Weights of a small GPT-style language model, trained from scratch on English Wikipedia.
Size: 26 layers, width 256, vocabulary 1119.
Architecture: RMSNorm before each block, some layers without attention, value embeddings, hashed n-gram embeddings, a smear gate, an embedding shortcut, capped logits.
Training: a variant of Muon for these matrices, 650M tokens, 5206 steps.
Each number is 128 + 24 x the weight over its row's rms, rounded and kept within 0 to 255. Layers, rows and columns count from 0. Numbers have three digits each. The size before them is the row's rms in percent of the matrix's.

# layer 7 attention value, 256x256, rms 0.0514, rows 232-255, columns 128-255
090:149136125118072125130120139146154122091148157140105114162131140130122137138139122132156115134094139130162121151151154175134077148108177148101147060107079153165126184084132145123123150096165136112123094130143152124088146095148103119117158136131135093162147132130144148124127101133139071111089138147058148120143087093116156119106144108133123133129145137149124137157145177134128090180102
091:142112141127083118111126112104131141151145133101116169142137123171115139146128117116128094082135143127085093111096132178111123108122109162150159146149088140126138157082082135125146131123134116115126166141160131137127143112107074108111145118109137108106129147126157155088113137139115173092094103161188147157140155126171115161132156099132147103128105076141141135092164145104125095096128
092:149134109126116077116104133117107179151145121153119112149124162128195146135126091166136127117144106129120110131163143179110109142141085110142163176158107096104070141113126111126109110110134178130137141155091130140084092126172162087161135155163095145111178136121094138101121094142107128144079174085098117110134123157120141099144119109161107108171115147122166058118084168134134125166119
089:118166140137140135146147122158125111071150117103117097102127112113159105091115117146111157098139113146166233132115135125103101109163141140143119095112116142134150149128093148140115146110144139140108154111141128130138140108114112099106148126122146118132138158138140138113111136138145075112102130101099159103123132141168152125105102140102117119188121127148130093089125178095114103086123
092:152140115169111186130121127119103127142153128139165125128166124158161162128125128122156147107106130137118140104109161152142137169124142127124149156117158131114148102124109127177115125177102103144114101139130137151153092120118168143102131111093135169135113104124127117120206152110083137105133110139147118110092150084154103143100160126161158136136142153124143137090126143120134122107191
084:166167126118131093123129159145124075124161134156120133136146087112126061089143129111148124126123117145105125133080112117125128118138154147178108115108146122131078123133113119118103098126142179117147139100139076109114090149124117161114106104117072172132152127144182155153137122132109117141140108118119123124121116164118130111136137093161126114123122107137105095120107077088157142114110
093:128134126145094098162121130167121149096154117143135142144094150163116123139140141114087134117167143144113107113154112128080131118144131177152146126112117115093135114129101124137127162158106123174120135145098129166118155161075135155130126119129118157090123131156131130147116126125152090168129115102158153142130125133114142068103073130142127114099167165093124143144172138083157124141149
081:148139157126148113155135117111183144104145120129139106154109169108129096160125117112101110111113131115129146107120106096141129146119153135114116147171162126113098147118145199116098103124113120133123143124160132136090139146113131106097115068155117127136139144134075139102130119109122134184155107101101129109123143163145085140126057119133102102128091151104146122154073156128199152107121
093:070102102097111133135160120125169149099096125102095114136115135121141168108110148127142139119132149128106149147137064131114122139144142115111118112088117096129107101163109069115136132123101129173185170172153151152157135124094120133145157132151092152141102127145105152149097122096117166109143136150106176125143136119127122132142091141190128115120145128180158108098175152122140130121121
094:153127121125133128126114119096103146127119103116146108090112140110150113098119099086119118078102085137147124154154129135131097125124110097144109133099086153113121098186102148107129120105147087156171134114124124145152133149129135118124121146117130145133133119158175063146113173142160153172112138145112102172112106181099107091151148097161101124119113125114098165157172131121174104141174
097:117155129137143132141053109157127127136188113128107163097135135117143113135187154124093145150137131137095096142123118099116124111097158110113159195139169107120166106108124184136108134145123151174139079124123095088134135116101137109132175105125118134102110110127104132167154130119126090119139128160144173137126109153143093110130131124108135105162105113150163150150115141150085127089118
090:152124122117146140134166170146112133160116116160108141118153105172130109135105114120119130118116129120112126102109150120133102157122091103102120116115137066106134135134125152137124098156147122183116112130178129165151119133173138150128125145078092124145127180102159141115115134133125139130105088134156103161091100125089113133095109166138104085112102150140145153172107118154116148109091
093:086130082107125170076111101122129112122096089119132095148110141120124120154134099114168182077114106080119117071127126086144115161154130176121057094089121099131153116129081143117140123139135140146115099141151071139137109127137114146127114112094115144139123104127103151142125184079132133096135104122142099103105093165138136158116125105173125160099144106124126121166118140156132137094164
096:129147137150103121088120156147112094101108114115162115105149100107158126129125078119112144124076096105129108110161133142135178133170110106127121120140153089149118113169123110163113065155098117159116110116107143119130119103115108117122153111116098141105077072129152107167155111149108153127175110130103113142107113144125135148174128162158102139126143128126172099051138129157157124136140
085:129132143162096102128068131095146104119142113102113131124159141113129116153115143134141181163146129133089105103130138115107129109107125118135105129119102063137111135094119145127140119119126139147099158138177141125134132128140119114123121096131175160105152132109118136108162062147162146116133090104092130128145108126148145083094127142142091133117175095119125137078125092135101114132092
095:113100177092117161132142121123189093125147113148118126124167106147105132141186087108119183129150116132115133159125133121103153135123116100125135110111126121099103161163143188112145128109116130119126136133110103148121173110085081166125169142110102106102140104144130164128156107158120090137148163167056146137108108118107152083127156136140157099102126113129137172141106152148147092123134
097:142136157147077171116137143095163116136097109127089114124133145129110114152133149140142101165121128137113168173133140140118127106119176153151170089103133159121150122146139112137132171131112112133134124134161090121095138119127142127116143109118166132170136154159182159112127110121138151117092137081095137123142154121099129156083134161120098164099142133151103130106164101119126110101133
091:151165133096139089133142131125168142152129167115164128118118095141159160129133088155143118150156111105130075137119135110154087136127081099129118132160132161129153087155115118145172147113148107145141141141145108118163151104153135153109123162154111178140149123147093136169128134141157134136098121105163160141069096124110154120099140147143127111108122146139159114128159150159140156125110
092:095142123126137137110147103142102169166165143146115139116155162150116107121127173165117133118123147138148159134081162158112101141133111170095136134131135161127109107077166084141153129123102157119163085192139101107077121143134103103176106116090134146110150162121129104160125097109146126124123092090144164132131128149132109113142109129142094146085110109160119076160139119129147147112125
085:148119130126120119111176122103135127120124156102132123137157137132086114074149129135137104100142139118139149133128156099130153135149123138145135119138138148168102109152094133168101107152106118095166128113083114067137143150096127115148178129134155153109176153138143120136109131162107093149116100115106172149118137098169145119168135078156160148163168144160129124124180075111116133133169
094:147134154119135111153151093139150147121118120113141189122156134123114129144146104148148132168153142103108139113126135155107117138144078122116136144189172154145169147138154185136159095171121128101130151160134129135139154095054162163140150104111137104127127142162108133133139110122109137149175093145126156106067130142144143157138097157119107119119140118135150141061115126142132171128121
081:151152135142080137142170165118126126100130130126158185138147137143154119151157111075072088095153139135097087123132142160123143139104124168150097134158138111124130147163118118121131157129114134146111130151096131150118153112101102155152101158119123128129116156139117108088111163129121084165126157146150120072162103127093118088138148122131135128133114140119136123144095145146136142167111
100:159108139075129157092124145096131120148164152138113151127173123115120106147103153140146116155098121113116089183160113102147113121150133089155160081134147139118128142170115149124125137120110150153102141161108110138161107115100108130112128158147118124137092110173093146135087112091153123093113125113142124121135126191118121172114105131152138153082102139125132118144133147135122154095129
093:114130156130152148111166094133132145139111147133162129122121079105114139138130130103126112125166100170146098114150108114141100101163132162117133135102174138127155100158163152112140135112150104122152104133177103099118117142134130150104132135106135119100156124143159130142140149145095151106132181151201172150109134111120153130116106125110156122144149108160160088103145096140135111150099